{
  "d_mlp": 384,
  "vocab_size": 2048,
  "norm": "layernorm",
  "norm_place": "pre",
  "norm_eps": 1e-05,
  "tie_embeddings": true,
  "parallel_block": false,
  "decay_fraction": 0.862,
  "decay_shape": "linear",
  "seq_len": 256,
  "train_tokens": 95340000,
  "steps": 5820
}
Each number is 500 + 25 x the weight over its row's rms, rounded and kept within 0 to 999. Layers, rows and columns count from 0. Numbers have three digits each. The size before them is the row's rms in percent of the matrix's.

# layer 5 MLP up, 384x96, rms 0.213, rows 160-300, columns 48-95
105:478487504522493519521518529486539526457524498513466453521517503483478523489505504487514459535555508483487508508473488505509499527501521489535504
111:545517515478511478509514495511456541511536508536522507472480499491434532512508530495533518526497538457507470526523530552473520473497507497503471
115:495494526499510472522499490520502499506509485522486483455452524557524495507518532470443492493524510508440472535453506503474485475498500483482492
117:498500481521456510512516508519495566472476485487512500528479496496487523480519538544495462491495472479472558476488486537532497509518491512498508
094:510488516492462480492503491482541496507499491483487496458461463493474506487480518528445539472495497498488521490487530460504472515492486468479499
095:512522460508515492473496498493498498487475493526536548496511494507469491524468462521493522502487490520475537489516474502510480469464544478500512
105:503514511504523496522513482538480522501516470500502535513509554478561526502535538536489485493486495497480462519542498541476553486539508500506490
101:495519504467496526469441514494483497480480466500532471488486475492482498525530492498528528492536449482484498484512503453475499513509455485477499
114:483483535511478529519474501515513517459486506484502500495547522474548499464525511507492528520540552467505450515513507456506505470554495482537498
112:519487534479472448460480530481499508476512473494514470492508487439478494474484447505478503515519496541501465528529489485513511477544500491465478
102:514484502461464482463488475486511483524495502500510510494482520561502519467485464486509489543472501476522541526499478509504480481494505522484451
101:486497460507504467497539515483496498513483505534546507488491523500515506543514529505461533466514510484527492505502483502461507485486495456504459
096:531531496484501445541497449515503517536468483481483526524500522525443521478505471504488504524495503496528512504470503505504477495505506448491491
110:502485475528514496483533518544523513448452483479492472455481495497524531504493480489473492516492504509509526513509486527479552493554546500514481
091:452531493481529481498521476486529479510503482512504478494559538510519482531479485529501519554505503514490426493491537521496485507482479525470444
099:472537438456548497479527480527511552512511489463522470514474471510522516503486513514491491505489492474506456527506516517502477470511503518495527
094:474536491572434535541525474471461506501479526508524482501495507466476504474505517507529522548527501549467512508470508464513455506489473502525492
111:482488457499466529528512504465536492517494460468509518506472462498472528540486530493500480482524473499503489486489505525454478461519498495490499
096:493484499511517464515522529483466512453531491495445533491519527512507494526464479521495483492507507476538477503535527468446546496527514506555513
097:492513508469489464501496525493508487515500495483486467491507492541507552482494525537512529490473480508539485489472505557500501492476515551538509
101:482503499501464487469523497520471464467510485531506473497504481466528479542476549476503486533495494511491509524482561549494490505468474537525518
084:496555485492478519509514487529479526496430515510514467492514498469553545488512503515521522518510479494513452530495552511515512509539496544485488
095:480517504495486523485540488543486510469494507491520543483471537471504527473550521457492506491536496470476492535463516496501514536521465527509470
100:478477460508494516494475510528503469500482492508489525472553540515503462508516487508506470450429498498472538515458498500486478485470477490482505
095:463499509501501498454509505513459517509525460552502472485469525497477497483488513498503482466518535452556509472553478488509519489517499505523506
108:484484480507502506492513509506509542515456479505485470497519441478529508496496524475507495468553556499510519505473543533551520475504516542551491
100:495499517512529500520524515506486522528539476534492484526489552482490475530448523493515504540459490507515462498533521473493466503465502510477509
090:524467475495491491531494542525507513482524519473450479500487483512520512547527548520469489467522529509533477526522504546467526477467466526470474
094:465493498470522506477496492531466457490507491502531491506536496495486505478478486497481509511519525541464497550468522520512481524539524511514497
108:469476491455531468511502527473497485490494549520503553504507494534462501466514509491512484518472455473504472532489540527506514471510501500493498
100:527436475507493506495474506497475488473495458526533488518459505533499503528495499538486499519530508520501471540532526512468504485528481514525477
090:494493517524467487513508449504470494468500480508455472488451509491516492480496497495486471463499475504473449440507496433511478464543482502484487
093:513500522491523460539525483482495522494475515452517449521500486509481486481512528512521487484490493492487480521448516476522501504485486506533478
097:533465461520506483448457538506529538511504495464486459473460500487499431503537502479469489505457485514482488473456458473477494480526496465500486
097:480473478461482482521534496498477459512496517498512502499464497507474495466513483474539496466486447500474503541482482488558555482527470472527474
096:526521439519514486530485489534491498513498513537442515490465485486498439498487487479526496470544492496535478503479500498499499497477533444511475
109:485486423465532457501493516459494493501486509526493496504479550509477471488523527500452500454496496478501554512482508495504476528480491489454505
120:509458492522510458558512479475519475468486485500537479483517526432493506518518489489462531480504492483517497512493558502501487522499504462502512
096:468492459493460508449560489460520488467523517534492527533505506503504480457490474510487482505520491487540479502474492461492515486519474503531461
089:498468527528501476537520491496485491473508456450506538496475466534510541489514512482504513495494485511502527447487470508480457514505500517520442
076:500511496540481477558512517504522493492497490501500505505477503500502530475479510536455503472467443487507500528471526486512521467487511514525509
103:565518523490489466520505516495485533465475526489489497498507467524527513518498488518512495544525469513496522530512521558496507533493487525533521
107:477526520508480513478515513528517514457499502499485497525472493497456516475501509508546497514494465463513494548482488511477492497490513504486478
103:520543533496482495505531503510465477484444490535473498525468526498502504484506521502513520526504440497496533546443543508529473543538523519543526
116:482468495497464465467449486450525476480484503528469483497481489488526505488488451502507498468486508483478484526462457532527492491517553494522527
094:536528452510503497522493482479497477462504465509470541524532497506516495483475532480485469483487488481492437516532476491488483518532433484500505
103:461495485491469510512490504496478493527520505529481428530528497496448503525475513441487549505494474494475464487493530519454461494531488483486492
103:460454492516518484506528494530492503479542488506511518489490525561518507448471525514461496464459451514463505500521460507496487524511507458526508
092:475496536505537478448492481517486536499504483464468486442523498495516474473463492484490541506500484517480542472466473495500493505493475521483516
094:542466518519475531508514502500533500543412495538499515483523514484506506457464514498508510515474510479550534491514525462497449502476477536536490
094:488502456499500508499526447487463503494468513512522531491476476504538489496494495519507505476468512458451515468499530496517515481480476515525546
102:517491453482460506488514544534525484496485487478523527464514537471461508528542509532501508481511505502430429547478496487502475492514526481522504
103:526516499502488514553491525483457486474475504495506513508458505489523503485490490530495473515507456497511488465521491503484495473507512496504484
107:530470488527512545463543455486536533490482475490483512510530496515494483510531480519484533488468470531470503484472493501475442471518527508475505
095:498506461577467519527508489486532481510537532489519486482498485555480532524534524511483516488504483513489531524539517502499520512533499496485490
099:461503473480540512508515515484467538517473505490521491459538522510523498496524490483492524489550476482551485518543483525497502507502545527476503
120:484512473473495498519482482496514494475465504478478494554497490429495497482511492500535497469493483504518511518455462471440486469488521526486542
103:503443467500475481501464488492507545497533499481497473540559473449486527509501466489509474479475502503496463548524491555512506504515506452543511
095:515516478547515518512483534476503526512490463470500535507480502461506570512490507475461527488451489464497526460499500528529565500490561498523504
099:484533500462499454463504500472479479479516496459506465477501453483449500524483509507455514499496528489518502497490565526470482454514510491482489
103:486484516543513456464516525500513519513490468497527522487494461510493508485524545495486502488495502496504498470537509466509480516493461482544506
099:485541498523513507489504471522485507520463469529522473490492472491481497493473485529517531490534488513496528468495470483476513481530508484496546
098:526539495519505498532503519519517481483482461505488494480497461528493524460515516541523528500485437504498526516566543501481471481505487509478517
105:496503504509489495508525517484459520533470512498492535473447518457460438494536493532498506513454513506510510468509526487510509494508552524530518
106:492532492522454530506475467544505524501474519533471507508518461472489468497483450499489436504525509477467490485520515460503511483477457460550530
070:502472491527492524497506538534548511504530455492461449487503559491538526488509529523487541506471506524550489508500547521497516497477545479528505
096:495484469529472525516476496467475521447501428491468484509535501495467495481499448458486476475515472518495509504524495525503483491493477512500527
106:497503471457490523522487429499515460461511507523453499500474487459503511521491523494479463493520485504497466517457496490517492473500475456509522
107:474501512463502498521506443511500476424497519516459503470498468507480478473503531521529492469537524462514458495504546506500482516453467484493471
089:469508492488506493526507491523492512433531549492492524506477487511498482528454470517561500544526498508500514503460561535532481537501532501517505
105:467467453476486509506507497456512513506478510464486456505481495463475500468480500537551465471513517485540504517521482494506530469517530470486489
094:474515524459446483528493516440510474498515494486493483464498484452478481488487536513519496499517516466531536510505550482489481546523512489497558
113:490461476506494491516494507539552515532506436502513491486482520501487518500538514512484470524545522472502509464482514509465507539536530502512486
097:514523476484504492483514506481535546475486488522516502501502516519511498479507508536459496482557515496512474453491460462476482449499513499508500
104:498529456502509448517492470510464549520533480516499468460455495523489482494509464478497497493500455512507523504468539481558523487507473521506463
106:500458486488518505499550467475520518503473439523498466502475476481454494477456477485519513459483463500491480520485513519512476483497480513516465
104:505485482455523517526505514475526473523473527555524482526474490515496517499468519518474490483504515534467484503477504511504481492547499523481528
079:500461516497481482504490521517530489533484503512520507485512544489453518515463507473521521473519476474514486433553534462492511517533524478505507
099:480488490507474474505529490523500512533553462496500464501502486507521519480541510542509483489550467499508530517513484538490486524467495531527512
102:535479462468470482445518489499513506554530476517472511494489472516514537500522461504463521527523509527446535507494473508500541479524471548535484
097:515503489515501535504480475480530499509510465491470508468487479528490512494502496532473485508488490496541479485539514434447463489512462473499490
112:526483471521482511551498449491522479501508468510494459455511531510511487532506515482479484502498500477457537512500521506473539471520524482551452
097:499467474492513480513508494500458481466547484518489537486468487539530512491502547515535458521495539510495506519525493497461471471511501524548530
106:541488483482498492506500457466466513485489476545449515504524514472509475484454501460476491519539510498479472439524485478503478494466478541511487
095:529510447490475511463490490556483486536474520465447480451527485529497497515523462487542512481550448488501508505466488495445483469496496487480535
105:540497555466515505503536488524516474527491479523489476518488516499459498541464499516461526510482472529500514518471513560527498502465499496519505
103:515495512491557455467461444481476501517496474489488538482519485462500509487513487525470533517498483552500476518483521563525503515492523478533491
108:475488513497514524508527542502493495533560496535486507550532535537490540484557499499511509510528494496503531503509498509521503518515490526499509
104:515450500480516465516521444480547497513492468510507502464447501498528493495536507532428498525497524453498518473511486452483485477501533484486555
102:511512495507507485515514439515476471495537518520505503491536489489480486488445487512542514511526490525494484512485520554523488492461483503478533
106:504481475475473495490499548527494515504482502443483491531493474508480494462507544420494473499486481498478465492490526507530530499460524515502539
094:528498490530480523496521464468502509561487520502490498504566477484491559476539495507505501528477531539490433504461506515527518512507512511508510
113:534470536446477509493493482515491480479490481487517467505486534529514480527528512480525516511494517507493469487475501515504466499499488554474503
100:492506496504488483498535496454523504501496518504494483488558518538471478553560517487506514519521488537499513517446511467534511487516497483496469
118:484526496448447499528498476471524488479526467477506509501490475516516483516512508470506477488481529511475513480545491458502490457518473490492528
096:473541489539487526556534517511497507526590476500522502485520496490481525516523479538519486498528511533536501506541527497484524454533482512472515
090:518519517468493537472491520477480495558489488469490521497534459494535492530529545527521477518528512506522535545465506507484513514537514471462504
096:489488523499504478505485553498494516478442482502517486532482477513476494508463506529484518463478468526553483517486517455525482475495510486475491
096:434506528504524497465477484470520507522492483554501522485497499519528559486453510528517476534488516488544470462518504474458473535483487489507504
101:503489536494513486539504498454500438490467486518480481529489488483497474480522520528463477530511477486456470511458500461495509521498488534480505
088:519505476501491477473480548467529567510493470517497513488482476504492503474461490500544455463455534456504460528475492493492489485462462529512460
090:546490474478475517489499470509488461533488476512471483504498478514535484498512529482531464517489502471463506447472554465468509462525474472499558
098:482432519537486501453478479521540494530474483517496501479491487496448493507488436478513530480490501535524509483504497516485488523468459487529515
095:546472490476550461545512557439511528487526514481544511498514492534502529528516509523493521459525514509473503524453489531517534498522488494505525
090:533459488510504482494534479484483548420528482486505494413491475529489528511491498492542496521465488484508481467518527472521482481520491464519489
095:519492491477498530481525445512539547497509464466471514494497549541461517505479502460495490517545478532507456511502488532535530523480495473507499
100:492528469487497494477496517484516517525458490513533534460532480457507542495476470509507522502490526531528512469553504518488532426470510511546496
098:480508485490466509543546524494465465494529509483443459507508454508504504475542500522482539483503499489509493532501500491508488513487525524498490
095:525496476468498451515459464502545506510497509436520486492456487524506489469501498491498488471501476483513464504491502456466473500496535488480492
097:545540457513460514478489468477456521518524507514546461463495515449525497516471507500470488500486490511492472497480508518502520538499500465492520
104:521492491514524503511512500548450475458476470506489513463517482533475463523469465512467516481485507519445489491470551476476485477470501528501516
088:452490516465513503539499466491552512498523525486482503477450517543451509503481517512476538522503469493503505484516531494505477538517489481515497
095:498454516474502533505489453537515478524508521493527498485539512497530480499465486495507510476534495508501536505524510529493501472555503468548477
115:515483534492489481478434469526499490496476500482460521522486458482491519518517462517481485514457480491501453472491490476464501466486476485468478
105:512489467530482494528532544468493514461537479456493475478527497476494497506484500481518471513520504488491514528537449501486490505532483474527495
114:459503515503508520532505517526462515458501476504510531482516562488494498480535496522496531523530503498479485521531523505503508503535510511551492
100:482518499493465498516532507460503519516524505458454503508484488487483430514464488504524513479476497458439526504524502484514533528505469498507475
100:492508476499472494494509500537487537465509518533532485499475443479494535492532483508499468478528530457548498521549508459515525508533526488505520
104:475509484500509495499498460467517510493523497480470527508521503508489498508527504479484530527499518549524539521525535513503478532512494492492511
108:483494488507466492517483466481484483465509494496476475425513493485449529491493529481467507502473517463489521546522513487472507507531513543512482
095:480500502490491488515549538470500519487456476482498536476555520514452570457521523459521535483478486459489521482482501487504498531489501506510544
108:462516519490508476499475477481512524462490497482491464479484521532505493516530512497521527573506474484515511507485500497474554478462488526504489
101:517491470543525456500489478519495524509501496513532467516510509477498501487478543530547458509495507516521520510490523507467477517538533524499486
099:516530465511515473488496530499479500497493534492494520502471450503454526486500502539509563520532474523521507541488507482493497562540561494518516
096:516538533484533511529528502486526506466480476470494511532488502499492501491517522508541460502481480506505529547541494465460490505495502464485498
102:529504496495523538510500498517555518490476467486445515558506515461495486452522506519514487542531499518506468506529492533540564509474510463522504
097:469502458494519511522551501505508512506502491465456497527515493498546471457451536513472478514467497528499506499505488484498486475534495507533452
105:501467505525528482516523481497492528480501527478445499519511517503475479464474469522446479507519485502481502512493478501501539478505555514511505
091:505501528514523530475500488568475484530472514490538502474481513522494480452486513505501542483509495510503502477523494516511469489526531504548518
096:511509459482467467474485480500478512506459547502518480507482463486522496480486541548479501476532498533484481517505503548468519490533528511514535
090:481482507471475493469472496496488438485492520489513489479482489517507522481470499488456482529504492522487532488481521475473506437517506476494495
106:472516513519502486482504473530493518521548502472511545534520513529492525501476492521534575513538518491488515461489518524507539524529517541523527
092:524501450503434516501503521500499506451476492486485548439494515500518496481520457498531507489489499486549524498508550474569501508509504475504522
094:501491508505535486506543496511477542470513475515540524540501481485565502510525507509491531502483494520449496495507508481477538499511505464556538
100:536535481523477505474484463538490475504454447476510527473435482505480526495475519488507456499473516491482461521464486473518484535530476466531513
085:494447502545519436496523522508493482456455444474492520482529485557459482484515510474464476492468492492471474474535464499466533504489503487503510
111:454510468485484482501490512489482494461528520525481468508512503496505467478518462497470488551535507504489497482487541508531511452479550523456494
121:516487471449497509505475488511514491492488507463481484519518523502543533467484468474492487460475468548498537504453501531498521486515500472498484
095:516487524487490511529530438544480510490565495482502480502503511541499540498518470557502494517544482485500501568515543506495496495462526476482519
100:466501510509470543495519493485528554500527527475492470505495427498521511503523526466501530522531550520493489511520541561480506514478462507522479
092:511497512532491501488533460421482515539509509536493462527472520479513496521490480489498504552533498503520489473504451456502530503540465484505540
# layer 5 MLP down (transposed), 384x96, rms 0.211, rows 160-300, columns 48-95
092:514489478495485518516503522537508499507483501535516564498526460522494512468525481460500524477466510512496498533513509494567516482500539450541526
114:500472498520480481473432491547486517482485546470513481510521523492526512499509544486516484500530525518504513480502519554552501481554449494497524
128:499498533469496529501492497533439544482546553492510497482486521483529524502481531516486535507489456507491526509499437532518489501541486509513470
114:449493452547509482521499524457554501504490483477462500482465441440488515541547501485448481501533501515522526533463510505503510479482509521530507
077:510504440502502492521530497475499510477487524488494537489525518538515518498526508497537455534498526534527496512519529554513534475495522475522509
099:536466496525522522490477494524490494462487471488520489489492492425492459523461476503505454478469514508471544500486491517565479525521559517506500
110:430454525497483498521465512516496488497488503503467502454510494489479500530501521498498490524505489515481498508503498486543455488489504469492520
096:504454471523487498461525459506517471540474483482484487566508501523496497508469520488542472507467492457470485508464504475474540493477504518501496
133:497521507495496479493474515523534491513551484479510489506488530517492484511516513512512496506479498524457521545555515510457514451516481484499474
094:511506477519566493504456505476512496542506504466512503500527505534567519479497524527479482487492538529491497528564506474507453458478480492473509
100:504498516496475503504484522503461506441510487477504497494491466499487500513505500460466531509480504503481492519468532487464524518453476488518501
111:512487545521502519494516519486496498499463523454512529457509531477542560509504485554524465499488467511444446483494512485487490485489528521475509
107:513516514499516529523550521513541536445509494527485503448490453478471483499517467506523484486498531505498520529514469497523510527484494464553508
110:507491480523512507503496513504537528463493506554549482493495493507535498498506508465464473486512485482505524509512505459506493485532501507525486
092:500536530467498496500508472497561494493517486505487504492507468503492465551512525487487485503502533506508477488514429505499516531525505491495532
110:513520519448513515490529559529524496545496517502531488514485515500487471508471483488493467460487479502506520457517486484495478487526511545486519
094:482549493495532516509512528502461468527520535492437491536484510486485489488493499481521550493495492487512503531473447478487474451517490465487513
116:529527545504523508503498514511521492498529506514494533489489505527533477478515500547535473511492496499513504496533523504452502497491519506509511
102:464531496511477519521556478530523448518486528436462460520488469485521521506507529524485489502499496480508519499465506467508466511505510525495501
104:484511503503542497523513520481495476489511485495488479491497531487490436527533470515461465485540519552513547511525486495493500510502475482478495
094:494520488501488510477481508521506553516469474475495461506460508494492486509496524480518552478492513542546521508453483480496467495480500530543508
085:535498528560545524475508512537546497455515528498461516520518493452504531495468516559488477460479526480502555495499503499509479481519484534502511
091:495465464504539519496526553519508493483483493504460488462520533494465480491476499510458474493469530529487483544506489495487529506518499512499497
093:512510484467520499538477495515502492463492536549473481491519507490502507466501512533443533493539515466482537508510493509553447528487522514461479
094:500485470554513520478458489506496509511499530488525485529513480481494495469485486497474506532487504463472524484530504490528489529475451513517512
097:518499513515544542510510526497475484500486494495526520499527482520506498510515504481514521487493449528497516506498497522495515505503520499471520
097:484503498513472525530517478506520511468502502484469491484476475450526516540522481544460506473499534483455533538509468544492506518506509499527508
096:501492464521531518492485574467524491492519509524529502497507521488517501516497506468455524562492498495478497506535517488514461490515487426492512
086:485469497556488525520534508526483513490491562469559507518496537484500471520485510520516488502501500507515471530497507507529513548532526475508494
111:514480472494468501520474508504499516541518493533472489508517499464491463499520511513493503525491544458519523498503500516517534525486492484524495
101:489487495507508486510512483486496528505513497490487476485532476469495490485513495519457515490454487498473503529482514491514528476494497481515464
091:502480505496506524505505486514483492491498519513504493482530524464509506532501499527526471509484507497548515508490507515498523501399578549501506
079:492522496560501498481501474511479472499505526518518475512522511549491543471491473545519502521531535477468484491552501496499531478497491531502504
094:477540515515493471534467486543441475489483505474463509493508509526527514489522515552534500525536511467491469482513492506494515517516492526508478
113:466483460500512530526449479474536469503504509466486479521505490519497466456514446535466553514520500490496517506528505494528497457535534513477491
108:486467522503477544500493531454495521448509493486525502515530515510506490547535489489517497524483510505493536477475413543501515540523526512504496
100:516497543545513474521479464521501512495523496500526533504470451538500457486475451504524470544500479513483458480508517477469447506505523519495478
118:554477510478500512478533532516509552522537498512543486491466505466507457495505443505552506496542482502497467469479450524490540493511537489488496
097:501516539462476484517516490484521507493494499489532500497522497470514506530503505540466520505513491518505515501544485517501503473481536463486486
107:572520527496517556515481528514516504486490503486466515477435509475515441508477497532483508545524495488504494526523542546517481516535527536505514
088:492504538503500521488474548477484491510531534501494513471501547460523508486515508502451514475484482538501510539493481461532435444512469478468486
097:502482530495511553520504508522531486516501530515527505488474539476507501511535495523480530522496489478542519498501477485508512549499532519461521
102:524484513519498465512449502510488493467518476491549502475506476504507474486502508528488482507472533452502545519473541463495511524519469508462475
091:534510472485489501525487513461525528506506494476510477528465504455484494514529537493503460460496472515479477469515474466488507473501523520434485
111:514539514493483515514486534444515520467443503568495490473498490515521483515521508511464498474508483514477514545509467475464505495473484516468502
097:519523439522513509474493492502477492454508483510461490517488469535529524480513494474459539495488492491479507529457515492500511499512517470476542
104:483518554486494538446505527483522451530464510468495466550519510507466529536477491482432494509510470502514469511490450476533526459472477531505507
104:519512564444494499484463497491485508475494507494491522492487486476507527501531495437476484522493532495514538507469499474533495521461492520503534
075:505479487507490474515542489460440487452564502485451490496528498540530478502488479492478469480512505524492457511460487531530517496493528481471504
105:473514529511548486501520521519477516517534502502469486530501508541508510528487493451511517482485455482486464499452513509523435495492495484455459
099:493515477491541499534544524510518466479495467471502499478500550485489509558496514523473503473492502486459484527492502487512500439510478514534491
109:515503488521525522525503459535444490461521532514513511491515481514475498483463461502521496538511496498513480511462502488503476536544465533507505
096:471469462490498513493474496526517485497510504519503547478511507495504472493505473451511544519507474518496487503454531512531459522469479516528543
113:506524507512518505500543502496480503480509510527457523491487496497554506458493482509514507497491468488536537496464514456480521507507495471506505
095:474461488474506537511526535520484516476463505517491509556491510481469506498460475479448517499495506503550479463477528493533499483490496535489487
094:558482474518510521510505519564494504483515466527505507482524479488479499501496495509492449492496514510491502517504475511535499490493495479518485
114:507518523512496500491509498546525509476469556478486511490486471499512525494495447467476529474517504475495502479500487494494514483529490497453481
104:481507500513512524531515517467506493526525486495492484507475487497505480484495531518459538514513504466499500481469498484500519456491510497506465
107:537494491482493550472505514529500508496482539530540490519508498470511420472511523514539495488524490518525524486484498522505495531546451499448483
098:500484494541483494504486519516482451479500528507522435518500467481482495503511517549548511527515491452476493494468521494516547505516509507490490
101:470456482501524497465521522498490492526522499494481480486532533534496509509498481459539495483498487508500479499512428492530473534541468513476500
096:488483502517485553491518485537496496497488478494486483508512454470465529519520472498546531491474522454503529498490493493496471543476448530540491
101:482511510555513581520519517516531510487522491454458506521512518500526484544524506505484485513529518490554519484475504461491508540495484530492495
113:506477522507509496476486498469509453530520472495490519507540516516504561483484504494531508555537524524488509492487459501466487476488498535523475
110:509494500497489462498479487519497515553506445504551550495486500496490488462486467454482533524515538489461489499553476472487535489477490521480492
083:477527500498534540529473555508504503438505522503509497531481492475504489504533456465501487511522517506502497493509459524491500497496487521479485
112:507485537468512518506461502509485498490493566510532506540488486496527530503465494495496519475484466518478496485467497494525492492464435550519454
113:482519523493508507533475471513506487510492544508481447485488543492494486503540508491539467501484514500502450525524494494538539441516483498511479
104:545500429485517494481501503498490518521487549496516468466501506503464448503511481502489467486505479535529505446477514512523506465451485448505543
092:488516503508542460499469482507499485515504473508470480487527542500536498446468470532521503450485476511469526444496450493523468523538528485481520
115:507486522493517508450511483505511499521536506495462486537500471507508475508512536514468535478464477479487496490534489476507461476542466490490498
092:504478487515515416518507480519470484499490499491491512502466496495490519480514443507518458515517499514514474515471522541496481518497484475545477
115:489487518541517527460488488486539518532503513482512488476482530479480502483488519488521542480516469468497526485460510532487484521516515536535538
100:488482530459528508498511525506435463482518492509509516497504483464521477513535536515497462535546524500492498462534531538536515532474492514496512
105:533496513473567509489476528565469495472528525486486505508526515481458516484506495516503544495481504497489503521523500483486468512507464467488529
087:499502513490486517475511464494495524482518446544457500514493505493500493495481459443481487458513514498490488469533534496505499448504489504495501
069:517503482523501466507501516472466463488514503495476493524488503534498488492487466510535479501473478513479459498472476508539495492441496448488499
072:497508515489437479490547492507511516518525490479513491545496476521492508517476469518488489514464517526491484466469528463516498474459523508510500
097:472525548512526547473467528490462511493473534530504483503564524525528499526491483517502491516509493485526508513543541473500519461513497507515494
111:489501523483579511529462507478515550505506523455547482500508486510478535501489499516507513536503522476503522524519476512510494467438486535486534
096:467466537467467448514530477536509494478511505496536475536448505467505456494499503498476501495496476481504494470439505482548500508503488546489527
105:494531512486472501488495460495487512470513457455498479538499450489485495468492531529499540488504523478500529542485471466469477518539525480515533
102:487505533514509516481503492531519546472517442534532503502498531489517464546502516505466479498498468517459504493499466516436493477458485493517456
099:519512475526495510488478522568488516503516515483477550507550494487496463485513485542511509490493511515473474510525525470492498501532506477526546
099:516474552470498470507495484497479508488473494523505537550483464517507528503532447483530533550478550494512490500497527495511480519473512470478519
094:513482502505501514541519521521530499484497520478499491527534486494531458496546538485466488460507503519523518475561523532513525506483488489483519
123:484506513516505482523528530543465485568516478504485498521497504483462504496481518532479490501504519474481530500517483512488548526477519538563474
097:520474517503516526517514502524496483478482501500534510449482469458510510541529473542489503481504498481526493495523512530495514485498521563558465
110:512526471478464503484501506502503511475479537527469525474521496465513498483502487519525535490545466502490492512539519488490510519497486536468481
098:506523497510520490465500505490485483518511494473505522456498539503506521502490515468546474451447502514476484505489511531520499482513456507502495
118:504491477534514447539471483453497518484490486512468485500535504487473483481522530538469502513519518538499455520500528495503479545520464460551470
109:508496548509479500527490493500506472500469538487493502515480508469491521520526447480507555471525512478514547454493490499520461550521505507501483
112:519482499521495512441530521505480465529496491532453496504536529505484526506472505456493463525494518506467464486524479507450503480497471507525496
107:524512511470499477520513464494444495496549479502450514501488523511541472524546519521446497496473494519448520478470479483519492474474502516482496
106:477475535528527500507528479499464533543462479538493453509460545485523513456518483494499552525550516496500498501545483515511498475492496506486496
096:507464491500533536481557470505520506476492480491550482512509520546533506528508532453487471489512542453498513539472478475502496537479524492514492
082:508472521514512457485516507500437478488513568502474480478509490517525492510514491480463489504464502508491490519514515483506512490501492531466511
097:550492474442504527487510458544519534503501505531492492502529502546535473522509489507472515518505526484510475509505547493531481513532519518504491
086:545502511503488518497500514528497481497498534505549545557503521545504437500469493511509531490467521512508541504488540528504494497476481514501526
107:506473476537485470482475471477461487526500483510552526515497460489492514519470482462536468498473522500485527538546519510479463519479480516506518
093:544492507511492540498514509482485505490504472481479499490519545504500443516518460509502454476513499499455510538510473483477475512522488515486539
093:499535511503540489518483456481520513512449538483477523564517524496484478457526523497465478520451476534498481528507501522511474523497504473504516
099:524484487526485482537470501493492506471459507500479507490503527500538476484488512497498483520522445511508530532549468469518480525472547449447519
100:504466531494455513515489466514492466482492540482542494495483505462516466498520494511537476522504450494475501476566517515495509516496458521515542
074:497534501483496479496536502483436466536493525516473480554499501482509477477508485487499495472484492510516487502490486542536488518458504495496514
097:498511519491485573473510458488500546483551499482490538528546507533488474505429516539484509510512539456519503527512499496508484494527513523515502
114:476494544457495523493545515552500493469532483506564482481455510485482478538507512509509494506484497472505526531474490513504556508533556484473514
114:491509489534569464479544480501507478489474520478541527492483545512515502477498476515501504481517494491529506514510493506514515500507489452464500
098:477532489505541501482567543431487518520463510479481494454501494525502465494536469485490555443519516482522520495512524490444491485509525490497475
095:515465506566498501476469520487469498494493470508467528483483450533507554513462453509489454517515518491529466540501524496497503494469531515475494
096:513520546485510525527478476496497534477515532493474511534540468537508495461525506462537524515496472501479489474475508513498485497492508528505490
074:548464454512533502521475495523460488499462521495521516522509495532495505544500525483489482491485523529480463496484518509541472477479516513515503
093:508537497499543447543492518481473457440537533550505508519494524471532503499527466521527539477503474484452484517495461517521484516462526502532476
088:451472530535520477478522441494502462529484497473518524496484526501496478507493481491535487501481511494495546491438500514465488527478511490508460
117:461516545459485451496475508508479477464487526515491499483482460542516461499536520516548496461512518518525495532496508504506487552465495511455503
118:495524543511462505459489502560479473517486491500536512522501507485511504520530529485495448491493448519518521459494513468489523524473440493527479
106:508492522512522492499518511506501494545511537508509504484484494485485463514486499525525467507488526470505483526530529499506494552505466542544476
087:479498494489490510532488535484505481510499528539499455545490491457502512466498545481496515524467518521491484503518481492461511491442474537474485
098:508513497510536532497566534487524522487519459507480481497522517497497486500528495517525480497496483508492557537501527471515521532497473515476507
112:522507514517483528484513466503515483517524514468482457530549460513517511470453494532481528440492466466486481504483527491499486520550466484513480
111:422485474517486549498490519518498532529507487521532508475495508508462518492501483493508499515493538493534517486512492512472505485505448501518484
108:504503489475525492532532460483511473493531539538506473491495460500506522442485476491535497428454511473515491461489469509533494480508530508517526
104:481502536513491491505500450543516525517480532500509531512516516512499476456520487478475540491482465528484531490517502500496445547526461527524503
095:452473499476531467504538533490464487487500437522527481510537520479498500468488525483447511510505498521478558519500499512463499519472483501487504
099:527459485470488471482535526467527500502506513449488495545519487481504544522501517503548480489509484510439526480517475507530514543465502490527493
105:481558513529536541483520456509501500488500518517518488508480467491518543509465525531478488496532530509532486441497482517507506503501520506508466
098:493526510523491510553515541475523508476521473474495465501501499465480481520489540514497503490527493496512492517498501516488532517444518474474522
094:524528506479511492479463469493487518527540498496535501526496495483539496534496498522504516499494523539488480489491489497520469497471481481515512
084:488509488534482490517461503513484484474493533487539502538513494494497479456531481501426499501453516491505505493506517479471546441457494501494506
107:493500484443494523498491520502492556478481518477514491483502458440462474549498497439511493467478516481482502507498482526498509501482455476518563
082:486497475536531538550494520496485492543511532477502507480479483515492448530472483505511489504510468484508514495493514552491534473476480556506501
095:558501511490487491524496543475479492474478489539498492473500535526542492473544559459438479522499487495498523509518544450498490500490478498489515
092:493541536496519496516507508524481519495491495496496547539514527516509495472483501498483468467537518530503534471515490495473531499481539522475500
103:499479506479506518507493532566489480530537540523481491495438518504464519511466472503478450521508492477497481488476465526537501505479454512501456
097:554471512493457480497523547497509476527481497514513485484491500499454519479524465461508492473518479507481461501481509453462508538487532455486523
091:498483499474427498508482501485512505465491541545496548502485471490506506506517489492526436480495501562497525519528456508506504444465512488478506
103:548506479495507520478490546524474480523508461517499506488521507498518552522504519465487477484549537509460540531486513506525475511522479487492493
107:494490457508479492481513516480483515501488501514479494495504491491491538490480505490493514484531494507507507505501508507464533439457496511510483
097:459537474498489500514514520470548561522500501514537490503484528516447471497515491461507505516504512491500459521517477494503476482509511520507525
092:516508524480483448563483498471487496508467495460476517503479494469489472504507506512510518514498514521497466471488518440482491513501551498457549
088:507500544490512511517488512513469533496518522481506479487483531454552467482494482513424479463456506504479517495486514473505513479515507507498476